Part of a small language model's weights.
Architecture: LayerNorm before each block, biases, tied embeddings.
Each number is 500 + 40 x the weight over its row's rms, rounded and kept within 0 to 999. Layers, rows and columns count from 0. Numbers have three digits each. The size before them is the row's rms in percent of the matrix's.

# layer 9 MLP down (transposed), 384x96, rms 0.147, rows 99-171, columns 0-95
097:528527513500591529447555529505516469500486440462473477473476538497497546449467512512542531460523547541524398490468522482585490473483503454534478439553436461490581449506518474515585450499483559484548511474500467466578444438510565444523546526449483481494538453512476462541553469522471558469
097:515524525509525516422502515437516452499522467492515551550528485479489429465514563499452516478555547501513518511461532565531557558466531453540472518442436578466573477551452531477491448545509559433518420501476512474445486477502480465405573527513498527484442463507496479558480563506539537441
100:504514430530490468535527510433526455498496559494550502549496507453532560535475503529511548495471410474526528445495583491527570537409531551478528520502505500496493463476583461496507489497492522412477461494440515523457529459421459545493534465498450536506515466491458497509523635529423522504
095:588510479527526472461590510437520503457505578526471491509508548564565409527515551490576495459431436492522483438501411477444497467491515477584486523566469485517550417484572532504480450523501500475511478521525527494506465525511492490511511519554447471469544504529440421470493481485540505512
096:520511469507477492499472504460514437501441474545533528487494496444410515514538452482549424466419466469555515511571478575464560546486412446553560524503485487514394482481529436473498519511535428570515525457505508540507515532567548489511558505482501465510562526480518511541546496517434525532
096:525534383568497535480533593502478526472469524517584534536504498591447555474515484460597552477510436475492498433488509568528515538488508460474524492561476474480467467507444462477533444469516533485460518507515609492486458449488517546492528486557438493519526475447468493469497465517506447495
105:547520461589543517433499551456552534500475492467476546464487529511509512501490475591510566531550482534552459438552512479484512507461616502479455514480526498458517497486484460495463470426481569448479449556501481507440439537510543511446583516495440598513482504478522475484498513479440449526
089:478486469539467481486479482513423493468461505502497515471437532497484502435506522550539400493500500518467472513515508475432517481476425565502461510592535543486468561512566415540481545527517501516534566525524501581507537597441496475473508510515501484442544548486561506443508435512501603515
104:509535455525459538540548515523395425463467508463478459452456493529546477513452459527469491493525488540539535509548513511493507474563554464500482513466478533497578514555513527523504487561509468528573416485460499521504478473492427517500477546513413515527505488569590378542461496522485562491
095:549493459532495416539564470468469534509446502501504525486524564488489533454439485555443544578445480506517507542441524507543504564510495529475498484571537511431536486534431499451498507485488476511542499517481453522518482494489534470471474511515453588575539522420421468544581577475456519443
101:480448521519475445443525478564441535460472531539492457608470472429527487456612577530509513531565490523479402512478497563473547454491510529485470469508484493463600483482485448498530538493515493489428545528501519528479516519480475465443513487525544511554505519492445503561494512504436477573
099:454529550505544575531512461479506490502561551492495430472612549475488501419435505426501553549589450499523456537477540442489459559487490548521505501594489478553479473524469463491524402543487516519487465448469500498479485463461529494486530457485487514462487513525431516589501497532507474523
095:503480474546508511511460520470526543490492534565440500480484517448428557457515523471480521510464484433540528496526510503501479553513546514535493534503538561561484523486525452476505483435552523590601549509437529463496499463536531445444494548449529473541445521532460423437502513483412534398
102:447455518461521484481467508502601550582458544478483477516452445556445473571532450470483448512490511529491525517491538499505485497507419457438559482403588447541466554512524512504524536459488486515568477568518517481563561532529526508529488573467480503441473524438462472482468510481456528523
099:512488467472498490508510494531570580560442515497480528474525487543511505423439488486462468390461532447562468515496511588470477518555545490573545485578472530500508583562516427504504466494460408485427462492547440493528452461529475500504492516530485471491558567462501520502503494524541491527
096:509493505531491446462477489576422527466517451543493481530524526489544471600531562448474485487555486478489521466401478552538530476466428483536467529463562495550440479536447472510446543484495436530535472530509549431577559548501495453485514531478522478497480504562509449527399501523517518474
075:569560490435446465499552565473550541522536507479480490529487431535469514516505484573559490551551510515537549549571558510464447525484501573480461510519520488450467474522493502457553493457406478462487481514522484411533479400525500476567452496522509532432504527479440491501541502564485495448
105:516563490465467515437485532469439494405499480520484439523560441467547404492479479501503551553456442472487496476459538467509493571520532494500598514580493503526559502506513472491465485476586528486542503507436584502500495551457497532544534485442482430506463497450560502502474446459532514552
093:518448428490521477527553478522548474514471476543500500493499524557495547511450477561422508544451533604506492518466464520561522503465545460550494477470566519439516571537566483468481502543509518558495476482431460462438425516511552448556521495431529480522501456565530463429504433539494536518
098:496432495456513544493478534455474472502509530498493482467518523592490479507479398527509562524521572493511502505441549554542490534405490507524444454617488513515506462494479425491521469542509545520471477512498443490536545425431516543550528506479494597500464524444402527483476503500498527509
101:505481504435550464497519500513522515405534466588480501435515427481520522454557494483512456485491529577488494526537431515444510507507496467536468462466540454519372525540506517578484482543588504521489495500543454474547474503549515450478436499555500492473546514541511511517472432456480570563
114:519521433497533506527451506506482497525515501472532499534511540521598507491523499525541546512514549500524428519444457541529387488532535451491433521416559463448490550479516567467488440443514512448506472527521506514452557396545509496477495572442415479462516532551524453519486540521499452508
089:513545520496492537496543550512460524434432574478543472506513542465502531561433507437497442522541524553511506503494494506499505446454583472506510472520472548503434508480403430482481459487485529557532469461551532519468517512549480445411556435500541517417467470548505541562534541556539502484
099:482502530455571467528511427483447469467473490502426510484521495517488456544471576521507492494511461520542512536508473536506522570481493554460488537511504454493499528472432462423544476555488466517549588502552483513461410476534502527509575440564528495509481491558532475487546382480448579464
087:515525447426464456469471458476487487585486489524484589553549446489448482528549587408510483472546531523500557481538494471452513517509483462461515580535462482512425495496543482505483504462505495506506496427529564496529605455525561536479450556514424545471513527472489496547484477479556523481
097:521491509509532562527554495452512452467480493535556477442567466554488534462470508508465502468486446530499591474471497438498559470494452595538457513539510551516455473519497468503535485486549509513493470518486452528436503507462487448534464590451485535572481441451542480553534423570490400497
093:413558513505514486501519487512483491495504460543544518480507438467493483387425501452533492461487438489518464475494506501473494523544464516470570559506511588523486446473554520475444538449474590518518484562458521497519565482514505519539449456504529550505477620460523440512423444538512490496
103:526473493477489455531487505558519412503532476509454490451485505519468518529438493549534401459536506516535459498501519445453517551601466478509455451522555514576480542519508443499513508501511477508503636420464476478457506458513496447479473525528473482513506581476499472491571557513464583530
097:470440522471544487462478492563491420496608490540492567512565439515465472510525519494496496536490461476495529469433440490462485501502460527468537514493529491483467531520521550462518482474511431537512462642447536474536523515519494504566571528402460430474525527458555527501492505510437538503
098:463556528431475442459476526483511472496531513520523510508523417490522488467524469492481516446493556449526513466494485496621565522480501561452539525502459481481545495491474408486456566529589559528535491412564434471501565464483489490547514523491485473559419485590518530510504481476522518514
097:523551466435422497488534465481481439499567571497483518516483371494498453496444535477533544465525475482527511470546539457501492480485513495542470556541515534586564506502584447510544484497456512504529514412501477510575483515476484478514448447476527497532437572519490435489586518542473497486
095:439485473471497500488553466489506456477461548452557468435513486496467495453518487506560492408447478471544553519556538518531562515533463482522548508559491511434445499556475596512499456571508407480402514483502460546471507448568482444566540473509511521510537515469550495452540488510480550503
092:564463476529490472504556418502483434569490491521481443570553573460477418539488455503503478528547500556479463496469488458512551489538572482395530498526543542478462479490546514487533470516489490470494493580451514553510469477532524577485525518558438501525449476528508453453491508416508557458
093:455479495438524450485523537530574460502485461519425491596501474539507531565530466536469448506476511524535569478439520486560427502564516528487518505459533485536541461488566509443411528417422478459506446486514549454489513447495530517531516521449497503505607547501536473546516496472465509480
098:484445526442519565547521472502518477561488535521510579509484526516501524507531468540446447443454587545482496477492493533501496508552531461510427555480584467523442447477516530392530508529572493492523462481500469475487556486478526443443504571534491571426498570488472497512473534440548486454
108:450445449523510535506512570479471459499510513411527524516385541514457459526563461523458438482536491529481562517503514511523445484431502571503466521487422474531455543501537493586456520492485513503471501512469528537538513546487500500432473467552520396565531510484524494529517490428473580525
108:502504515539567438521468475505426520513538468516553491562463553472461519415518463536443440451478509514448462560504477449477529437533526456484474516472457491509425543513491524501494439542460448534532567470527525536503489509623445478523494475538527477553511548531513502438501537488536464597
106:488491473447474454544515512487506525523519524478539550515497513475519448453499509512588528486482466481523524527490501494609429535451543427479482494569485531424461592558503470562560553512519521492522458526527546503505543468451481437449562410463442478441468528532464508471487434522523436497
086:499516472476524427481553549500491445473537514561535578541447514490525587500492485500531502494516487427499502456473550469517492507497538519486538458439502446517535512513466484549426513454478473529473526521573438564560436472567586444488472416463524447490587544449531521480499520441527503483
094:515542505524550455530533382490525508476472458442481499465601541578413477497501576505499521504478453491518509491469416530504427458473522445494487549464531518513483534540499538561503449533455488538500504482574526520453534471475483474500473555506519530542494563499547437517472472506413568466
093:540461456548500544509487485502421513538564468520432474456502504613495546520547535522526495551468516491460529456507468531524534427424491497510482418491551533487472482468511472451494628504471497502456465472466493513511507511447472456497512516511518494468408503480524589474555584539502494559
104:546502404502487492439477504467527474434428573534487507484464450495455511404538523508439524459470436502573486492486490518509476536508535524529506519457620491470511510538463538507467502484502524550542510537524485534533474470495534485514524512463464503444551557511494609415434564540492459507
111:485488525524486495483475464573562493483412439493523491462485535578507494476487464522514504515472530491501506517528522507572531548541548519474439464550384497517487500444507439503524501506553591486509444443566478568499533516525477484403581521436462525522408467527428509504508517496492528482
103:528553532501441580534499562532433477471521513481441520457499551527498495477467418552469542483452432545506510461435518497539538420540503533537515544508506517512543568528476476461486512451482497423559471534469539549421520575468515553483536535441564489502495542480549476450507429504460481471
103:538512500445507490566488487419471482501530544498478534572560583533509490419480515521471444435523494461470538477485451523471492487540578495502566500437533481436567526531501461492448536568504537496489532458510534537427433451520463462462520468477564477532480430490589529513534526547477460502
105:463594541472522483507509512500475539483525503502538490437522536568557572430410488506498499508505500559456471518432529477500466583506588471508389482537512455523506503540528471481487468526522579508459479475468460458485460537471515541465464455429517510559499489477537503504419515580507468545
099:556565563527461451548520502520517441417540500476529459579449543409520453548513470471523491584500439493484465555500451476582527512513427458449448469552510493508485522508472465497497477498518519546505560518475510542562456502470456508513510456412561494474465474489490519485550414485502497540
100:538513486458414543507516533437483530504467545437460534524493433521458497454509522450512470514509470490467562448432425552499534483565511545550503514494478492509443418490490491574525519477570460527524491477500542490464520515483477528519516518511551489568581544492489417501523429587570442462
098:536551444475489504517492486508547532587492512512538499452542447571476542495518493490525416477582491531556510517561425496444540454482506431459488508473489419470467547544583486449436511489487462495528551523485507487484427455497539564552441470510494528529558425483523497466537502428484531527
108:481554516441517549544501453434442531559558521507476541513479487472396580497458573471475504442525520545550551523479457525490599472560467518496527474558530510471465522501471522427495529514434545503439580553501489474503531512522483504508458464476479563495467502553472491523438483520432464460
097:488509528515426532488577538544520495512486519452548517551510546508427464500469546510532490499490519504441564500546432475555510480439505514435553523536584448481444545455513489511470528508554502504527567478513551492492473468474448498491506548499558499476403418542483389459474451484469562499
101:555555513446489545549481538499496488531525502554508466510439538543464539477552566537517524493495532530502551489489499505512541471485509487571443530416471486521443484524411462453440468444472498482497445486499448555515491577481471543559505450435443489496443510487492538388536509518458547585
108:480528541484547512453477574496487495485615497468509488446523483516504512475516501557532490442490505505523473517469500405559516486520485453566447475494444495484329554499486502540473534468517551500468510486530542465457492521511561485406491496444556553512538490505512517443539523528523495434
112:509549448507539528421527538555449424507504454488498595470455496467504546534467485539499536508471466470482575469454524499480446469520563503481483538500399559619524466501517507546507516515457458550500466472462503586448522504496437528561462519510436484510470541502470496445537568488497507518
097:493520508530431547565544568500513483488482489567514478525448515445549478469492585481484449460511483428461491515540501542475571515552520513476423493528551438520427458491446521535566544486532478523541469404501465509510471551465457446475524548442466542490461569557546466479531510482543474463
106:477441516537556366464501449468432478512523450429508564456507520505502473518524525523533470504545539501508490453522501523499463520461513492589501480466459475563475474485523516501520469535436589496534469496524482549556456536534483441459596543545510452555496581461465498453457507516517455537
098:493545563536492554423501432488507439438549460565485430452471528554581529474443456498453544491531434517489478588459546503427479479484507497515535502486515539454543480528509551507526523511580498525499473489482486486501487549534428477483423466558499493474570478529506487544535461481578442486
107:486470504464515492481511512457521534482470520422472493508497457517527545519503441442495471454495512441487458510448441555467456514497564474474470528476483518508497465472484441483483536537459547500483503526526417441522550525457521617461572475514537575565561508452510584560495578575485451547
109:517519496480459504480507537528513428517473525468457473411503473476518475478474505479490476538542571487466500530501583553523518485446479443497463481442453527585546477526553520559516459553487435489459537517479589468531502538553483401519580457447430460531480544473470533518542547577506496484
120:536431537510534560489492557475412544460537475506494469433527543504529442462508513454411512500526596488560491464500590502499547515437505495519488513502492512463467529553503468472504474417502493507465547487569481542517534586448479528505449452505444532455495573480458522466444476509506580509
118:500507506542557579549450434458495488521493502522463458533494487473485561511439457575512490471496487451507505589551578455469458535452503480619474513491493448551516455479520417450539518421515518394503545428562479524519534497504473530478503451464487543495492481535503541491516495520499454513
098:542532387511556509502485449451539464577516464540510511496496506542523488426535581466455518430466487470558518493473514475469511523452520510549499523567522512469442471547498523497539484483489446497475461557530532498493501424534569478533441489482383432486530465512537478520487586524505471557
101:526494501502593559475481488568539482512526515483474482464427516589527560536509444417492557505439523462505533476439546506425472467500500567473487565435447488496535513540496500480516450528463578482521518514451475492499518508480455514570465513492551525415454476460506498580470471436562494510
106:402547590553560559434501469516449450484522576450491484456447485472484549529477504479506449516573516406502536509527437524502564508546476554464519465548424473529500526502502448499511489478455502529489439493530547528521500503477488465518520471520456585496530508446492518476494508596448519462
102:498537430545535479459498456574506488496534500560538484493522544495408528531484477493491467501556566507531432497480531473437488567533494443463489551517479546476546491513531531444487483453455495536482523484477408468464493491558407450476444507523440536505376503552476525522516559513526554521
090:500516520515595472450469488461451474475601479503515433471422506490543482536515461530408570499543520480490526508519497445546514437528493536547520375499496475545578600518458507519453506522468502520480528543515489553530408468473532477536497495460498468470509536458479542549538489489495496497
100:487514530428510441517448480486491445456556518443509501513504594468450491468514550524519498545570554523523512507562433504494466511533497476461461443386496450439480536483516511455480448472572564507542528529489437548548497478421539542537542499494520507528506566462525476477444471569451487500
099:461456549500570506454514493563466455445484488501532498481476557482537492504530483510532546500473452492561540453447487566479531491466425514502540482452521527482599467552528564480442507531525442401516449526581510532522543527522498461486428556498533496526498408540530513544430460465536504485
104:424487537418523513477484490490411510468551559552454545499576420429533491499527490524483532477501476488565533494486569508526454470507508562503482490520520508528537498547475466546504449465554447478478437508433549480450529438514586456477553532532530543517499534489568491504525471524441481416
109:463405477510473503491486505574458496549530412517488515523531516485529450494511507562488422422457525533557554535523508540458509496479478488545425444538407503439492431512506489490478541502492499466501583575575487475557472494541516520527441453589530539514534506434512475512493507485539529482
105:576450532497526460536482507544522503501488529450547450502516469531524498468555469490512485502540516483499530516537494535503536477457506529563473558486514501440566456487472534523480473426488474469493553527501505437558511547448535386513575549450410534469612462433497575484458502444494513534
108:478537536454386497492487523474454507447510521448492527472503447466586514559473505491494503510453488474501541510562506522483468468450536454514540505446505531562462522515494516494435455591458508516500503529561502586521410505535525517514531488479488446463485548549605445568536480530460442452
103:585446495524521482510505548547484471491471541525450460537526503502478500544545513532467492449513507550536488472513512549441508483548463428446490515462462453386483473535519484507486538523546484502493477405513546476437546472495435531531568522441446503555548518447481476483422576556504580517
# layer 9 MLP up, 384x96, rms 0.186, rows 100-171, columns 0-95
100:514442570476473531515501499516401500543447534561515449472493511529538524574545490486437553534477433509494481479517465485506465466498549493461543482545492477445508569473583509533424548494538414465430459450509484431494438530510495516606472483507521491536466524532507483526519550499481531577
103:421550500496480463527483447547509537557460482470426485461487537501410426518545497408537520521539489463443499489508451477517398478495465523529547549426494460518449505497461572533514534522533505508514471492540465505552462545518499526487444551489477539507505554525509522481520574578586501452
096:491518523511477534538455518536522416473486502495516495445558405496424544505460506423500447479536499464522517484524539468541473515465511534466573500514550444411488486467454492537555461449552548513512500492537463475477545575462539502590476485512444453522490511563534556474461523589513507569
095:515524499508494507546518601524522505543507499496573484501463514524523481538480435491462507587504502479463542533495493453432495535561558485446522440470518479542494484419555515538501456540485558517440474457592483480581472471431522525441574409508478534517431511458486442464490507479445492502
092:511504538436615445476563430475482532523515440546540495436515499447505491518495497518487553471455489531509385511581433537470517544530428529528528497462542552506523482493505497504470440511550514551495520461450455465429549486452487576502463525504518491547472520500476510534475425508469562524
104:446468479541471423414527455467533479548533468503475490459501488484550510470542540532531481450537532526456527584413514502453510527461441525428539525498510528538563533545503534555513528509539523506444475480569428492550461494489521505556454460458570527504479497566516458460555448439449545501
091:522527528511523461498479432546506485471444546445492416505528504498602450569481478461542617458433520498478397558488534470454462463526503478514537446516496502510460497532484514508544459468550457506434560538433502480481486467506479515473487506509516475557525516572589456530472516522458510467
109:429481486474483454524400503507496510454486564563475465483562509557507533516548542476458536563501505468481463509468504386511475532480480571479509494496585483487468449454499478443503518530553540528530520542459494440437499465519538423541588493486556511431509491534510542473549455525555465524
101:459583523507503543485542612438489544415499529500485499423526509526522469549533534472493463461475456484517553515517531472467496425566455498475509488521496472551497558422520547490497512489468530442516605514544471447521499560482484522469520530543507491459517437541457528432492462515489436576
101:526474505492507488457550572491483468508566510453526481564527484537497533539470516474481441453499440484482568481517492519509414442530455424528485475491484575499410474443512567518439444504515458532589591534557498506452482555497520447487483475496478479495525555520584542512500461491490576514
093:535420496478510460524455511558481482453449499498525498517403517586491508544529484564547417557470514493424521421548424537498500488461469485453528420465484529505552487516534500500528539466494504495513524557565479571557447568473433567578479494484463470495484496532520536481488466489520472484
096:512539519490528526472542495421557419531521468470498518539542434551470395437580491543494556420559527525512500463490507575504488468527362458492504440502596501484535493520508486506465481522515478456517509518486543473483477507498545582494453534454434533482512497531505510496484526486495490551
098:576556532594486539516475544446462428457490484458538453516505569501532520475444521495529504447465485445476443487578518431436461525442544537529523534526424530467526510570461472520493499490495579540467480464567467539453462456520548493521479452504469536493474500574564519537465500511533480479
100:521516480492461459499453448486553488471513455533503543527500480505494500534543418534505467492477550548494441467562483515497511454492542511417522560465485474532539483420471490491442563495479518481631493519448420531490488513412569505548553511530501431495519487553481502477481547538411546541
099:505453549497467448523517499465621477531496527559559524435506455499480511456442511493590482493538508464437499514567536489475524497461460547532555493476498463480577523522596504491528490496484476469537436507494445502534430494410556512510476418474516440501485497463562554528531481486524483560
091:421499515497526518454525497531503434517492561468529457512519534499555506530461546454514507517482441480447496467518475578483479499484436455466487530491451501502562519489453471484492488518529535574465460582528524599534489524494533611455499495549463379546442520545549534480475536449476461527
098:478490510535520493510463528480573475530462513533477450546520574475525494536519539513507516518469493454461439489533501464498510411542430476568521510540527452392511488462464484523479496431475496572477552494459564480555565538479486469503512521526508428494489539602506521485463422408555453495
104:572496460552501501583493487580545597487474567558512544449465473503459513432468414440480515490526506503484447529534455527503515505481520531460525485439524551488501517523476515551451393535528494463467543469492526516454472492492518466400532440528530450517504505510520474551448565482503448473
100:489532516471525486536568480503473465461458467413474491502482475445437558511545485556473468513411433492494495497445494489441565431509511506521577524450444488596545500537410508481478529518471516525477490575520536548468515489510543488521523492527602481499553444456512507520589533511491527518
102:516526568465479497476468549515565441511520522552468509387481546537513510495457531478536447482501544556487430512493489465472510486548451463571471517527539538490550478420451559522564550425522501540478439487553490412558512493419482468482507447474546531457504458553532495544473513521528473478
109:492448507425482461496504563530527474536510496487522412482489468577420488532410527506485460500538445535506569484556552489491571541522434495504510559494512542539532416437447518529584523546494523505462531476459521532481491484515500482493494483545465505550469469507515572553508486573492408456
092:499525504471491504538443558477532511514511436496487503489560460565501523499441423399534469480532441462496550517463552601468482460536506476532533511466447400528470526565474510556485502508476528565495403498520523516530530447500463547567515513465450484507544505475449547491476583501543505523
103:556501461551482536496516511544527587511477524480472533493499481468508504476518497538538497548483484468498467554540525499443484460478475489508519477493550455534506448510506478499478524436509467478431459505492500532505539467451577479503408594531494470617494421596390578481471539456500477539
095:518536552593511505565477509509547453420500559504508460459518523512461455458521488529502547553484471595465462469571524525498523510497492511529474466548480500515532489449493505440571447593474472464445541444516475526477468530523474417555521443423551480501460475468426479444507542496508545502
104:477520531501510533463415520519405501475477552475516517520439434475513471550446491518498548577481516514454501429562460449418509449481577512467462485517488532430494550492473541522505500565468478516530521491536490451579482578557479538495478514522597504473489547573425514487470475515519488499
100:551451444489554426488471439473519480538505528508531533475478506444434576540534501484462471505538489524532505515555550461478475513486540447520548502461547540504472530452521518559547532560503510447578458425488514513550596471518538465454530455456437441436510476512510538474435517455474566458
103:459528438481473557450490542478520530523508501511554523442524480510529555505554529480427480472532489458500591493520544546484443511500515492502502491431570539499564494450495521417476484496462526561506412537549540477555588504545498501553496428418516529477498485476511522468413514501455457429
099:519540499460496525468521523474498547460443514535576510505520485473448439521482451484486548551491551513470415465568553503508555473499550376555449469494442507528507545480487500502456542477489536459443505459520466501487437541476537505448431437496497545544467462558492501496573507476577568541
095:486448487530487446536523479566521428570485440448532518470532501501540519490490532469576513522463495559512520573573586538468478457552494436479505487439495455491520535510546521517480463529483436480494566518514461576485495576487505508378495499460484540494513491500518512504489572505477408440
093:476530451554488467446447558565505530488484481513456489468574516581420496494552545521527540532508511484508531466426433534481495515539531510538491500495543478461513494496415500492493446461602524578535563485542481507400538505497509493403554488522455450522498513525453500513494437442525510486
096:547556455514451466548501506537485490542499357522406478555514465495458507539529476507514494506548517467449462491510457512521526471444508518519467472566511519480518537487548418434547512491504487470562533518501504436471595534446531579493490514457447490476485511495559468448473539495592503521
095:485531517494478485562445512435451496461512445532466573436459452493486628475540533574487426480454561451526527507510501475479462495435478516505498551485480515523474483513417434594513533549532573524486486516519484466467542472450515467518527503471503562453534500557473485567501505503523455446
096:524512464495485470516457447415534482466518503471501517475493447527468452446468521447515492506499516465525463543449469594459451500500550483485508524566487548510594506549353447570500539507540482544507548529554445559504484519481492488481445553554526537519460544523484499548553426482486492506
102:501517552497487504484493544473344514526512506494513546486504516482566479481534474465488511449422454437501493572503438514516498415488490556564574479535486430503461475519479516569496525493486525532491522469578564493497483476558507525544430471505560500467466505457502528498556544422433491482
104:524498488512535509577541498509464453464526474540562504554540511553510565432506436560485529520474457506512446444466494385476503476594465496487492464507519454511468496506484508497523455442419440580428506526504524470507456561441553544464505522486512511520497467543522567477564563488508442515
104:469508540501482482572552513522473535442521533492474490559597518490543508487446475449529474476502489509527434493441518537512479542393510466394515483539580485520558537501521471522532532545441452476470461502507468446564480444561427547489481482488505471473512496488497506519524423584485435467
105:544536519397428544526437579494517504529426468487484524449522518593484493534499457502482450504486535454511545526448489490470523596472608549445443476509541489518455499456490475479507495530419518500559464551501443450425511478494511494489489430514508496511518564529561542502510512488461512504
094:463501485498445500507495484492533569512468453500529434442576536578467471490528559496542435526536461527457475492581533427542496498508437499530551547539433553484461553525524474410533496571521527529495444476497528427490501498460471515565469569540494494515397488540464451528518486524506502483
099:473542482473499595485483539501444577525452480570562489481439528517527489505477489467520472498478525484522435539504559532501563425479532516507528453471531497562524516519578459423457513503535440456505467464503539451543455431491506500585444474518494539489530497525395487437540439488532484539
096:480469486483555484500489480517493535532575474448491590509502488481449523522483420548416586482517556558533449460477454496471434531502517425489472490536469582500578458534459472480453493497474458518535506483506505459458538577563491492501525446513455482433543522535539549559543514430490527472
105:501454505465396440501520526436503513513427461477461500483523493491420514487466460475484510512534426529482501455511437486539522571487468488558481529558488537503547554471561457525520529547486421535490517503503492465462508470473450481546543521572558571518486559540487525533540542404526590492
102:406500503481477502501545496490477483580468487486550473532575557471484536420452457531529486532502502508486475551485499456525490533458575487452516431453494588483517555482506453534482400547467560538478555506562525485477451522512497541439571475478487546516425483492461515511452525527453575515
107:484506586512488448565474433482567519491517462546440507466510512518425514448501483553476476542480436424501474505576522468547503481410478567527498477474481504529616539519509427530474523507486543421522492523598450491523525484489431505492437497496458550507550513513483521506482511453527494535
106:425418559518545477514534456529512540537483536538448499448531498485477585516528454546483454491470556536511523535461522466498461477582593494484491512490563493465506490441497458532418530455465390483515488496512462482514542458501560505552550471473461463532479483514479557438535479471453451559
100:469546567543531519495520529461562541492387549451548466583540510477508503477488492534528429509487506516494502473466442447492458427506445478533541494414537478470443496479490524533509521472449510567485531500556472502513483501477472556475532590471518493439494439520439478551560562541459511440
103:536479476503472491464554513514496449527477453479442494540551442505457542445502412522486572493488532562481470433506509523463474438510529447569509441451457518481550544552497468517439557445514434506509545484542545512483492454553540521432517464493454516549498506548604455541535565547536514505
102:437471487548539509425511483480538527511511461534501447466468555477455450543526446517471566465428515575428541486586637474530445482467505504527464486460553516515525463476509565531482491538459567532500494537513477552502424541493584514458486511510476520491502512505490517445549471514459469471
103:555429534468489425440455519491495534422513533527533499539494465504490495473496473557475550504405475491517456436511519492518437540435558511504546563445509532539507492456464492457530491494554519535556515556574413500520534550441510456468498521493519413471475530513491590535441457539514513501
106:428541437573513493524494404434446490543459487512486552560467476481501534485501519511558481514521489462496383496523503490565486611482492542537551527534526542523510461431502500477526485519506547493537559486562452477456512497487542501463463498497478484430503560525508460480535547402487447530
106:487492446527523501525418572518421527499518497540534565550498458450478511499519421516479477466508446518523563502472490431463520518428530481593510425542610509471536491518478510571467467561529471547476510503480467500500457415457512553575476488478480548453524475485527428510493536516505477506
103:481560470557421479521505482512505489481427436544469486432509493501510502491536447489540437510499541513456606516502573528496527574493439473356506473549528486510512518484527538497567522559474475539434450514471506463539496468466479508531508563530511491482515529532456486525488445517437425466
103:542514515458603480484490536551517459515464485494587509545505564547449425520492525448471483492501494580521445535507518471470483512570479464467505433496426529483493479501522538476468473487486458546531518428547575515532493461440495509481535480493484506521481429516448530541551576437423583522
107:492557470469480523501528470381524474511475500528549467472525573467500460519514458471501539495427497471528501475505577506570506529574446494455517485545543489532483566448476473475458452508464550587522474536459514478503500509388535565493558532444448468474514523556480569554529469468518472500
100:403494548461439517494485491470478518531437510536467540484595395526547504465462491548516515502551553498547480525518518525458529477475466481488544541507517563479477520512469513516482599502505507522399455455529459450532529497542521457533487517454481504551408413518504532516454587483493486517
102:455569539461470539505509545449496485489456520481539468502487550565484461454481543477457496472486475448544462526469472514407555479584537470406550431547497544434536529503504522520560491414455461570506522477510503510472495538497489492571552506450453497450537427513520524576526541542478507502
093:523461562522508443452484479466532504529563518472463563487490499503494568510535519470486492500499481528473500594492543530473572443563576444479463499520477473604455471542525484487470585506522465517449541497471538415511461459404531441519531471494489498468465521570533451532538515429506496454
099:468585488534462480497522531471531503489468406451523448484517529511498553501522560523495418506458553458483470523547490493405456451427475512501511515542465417499552506515488525549515506486525535455544536493492567517583539469531474553540443558426486526478514484538529556562528440500437486457
104:428506502476460557537515461557459541453466490523476490534541536484505529545524503591455522538468428563508494507480525443435497475624535560472554478465466394474459542502467505415501534481527486523506502505491463521497544440462511526534531481517583465492530544503456430536469513471477514534
112:429479522471466530482506475486504471572524490521454503532607531485419490568471525486554479505539461450529493531548529439438433497486507505469534464501479474505570403503520506503457565466504446437527504501482547454473447470548539459548522546539550459551507446549499567570477448529502519482
108:553664472504465478525486520469474545495471465489501511457473513579490449447534477556454603542548433455489498504521462499532508508474456498444491510494564485507561531499430475497466536474563473569516487562455477541487478508554444512528473517463475490496539530488529447440459532464489459491
103:524518460531579497456518495560487488522521505543501483545456513528495451491524462515521536502513529479500535492491465472449511472434603559543533481459550464461625455506502488524493529417493548417540537512488474461480481561504515484562526495462527420416521449524481536555494408498442513505
101:489498464503525450496554459512477495509454522506535483574585500476460482421493588525514470524510452533464457472568592547559535509519474455564546446546555449513485507490498454542470599450533516504424492509514404521504520473502491480426464449552468493530506487540544463517521496470502468452
098:571551526510564431532414446524493584517508515532521500468527464479540569522537456452577474529554438527456556444497495464512442563486470523484524549502511555545492504485552555481470401488467453494506478462512488502499492527500522461550544461478475503446559437506488511510411521461560505468
104:518547537480496463472546498487488499504402550481480494484476470485459420486512449529454491523549479541570472481535518452495530423477463460527522478458429543552531522476499504470492513463519417412460494541502585485518498475410577550511542514510554485498528465533521528517543566576474537577
093:483466473525481539484468477567521570484454491481518571492520538560465474527439485482509446527519472493466494465506509529571441518420533465445544471518577499375493474502533531527475513494527479525506405543483487537486503466579443506546518496478514526494591415487526527484456543432512441490
100:543480602469455472486558543471446477522469454570487494494484446552513447478499461484458488419469508509486454499476535504432520458514521542537558540520433510581533529475558491504483468459482522497522577446548598503543500509469466444464408551539521472503480506510494528494442500465563521555
101:529510527539502441527512534478532474513417554483553522482491453496527538476510466543445495465515534407497499568492534512468561397441511480519452460544493522514558536455466500513446466510548547450462503524510449486548544431530634443499467454488500524490547547432483539446489503481481496520
099:562510498610559508497517486488535482532477461537496500532439533571427523536498429453441402470559526451493439483484512475422543488500467454529555472523493513456490560453481530545472531501572496477476484417557502570534520525519465528546496476492559522557476473447437455492503504500511484512
105:456538458483471486569525473516496508493555558545515552508505479498518525565536538471497601507488458503500494507507498438446458439509504412465519482463516462508472484609457450495466572461507499547477449536464478467439432569481523449474461484514546533444524563523552585522523516430466492508
100:492477498549553475549515530478536457535495424493425551544505446514590552537546495413546438469477430538479491529493473555531404492441507482469525504431557472489470470523511506540544466478477479573484550547534528462473470483484526482491516499555455525441511516505527408547570494498509453492
102:531543555500467486521465541543521441526469486539519495554513516567450553471526435442540519440481469566457521520449446522447501512536547557451464549563556490440572526446527498465532560487567460531512527457435490401528499433480482469549484530477492527501518475470494494424479436496521483529
102:525508524544538482501476468580513501512524520492529554504545563572540518474453422492470550387482506490484569493502491511478505569405500530529568466547471496565495449510480474544497502482498543504480491502500519478497465558536527515445374478506491506483446406469504416510504481504436532530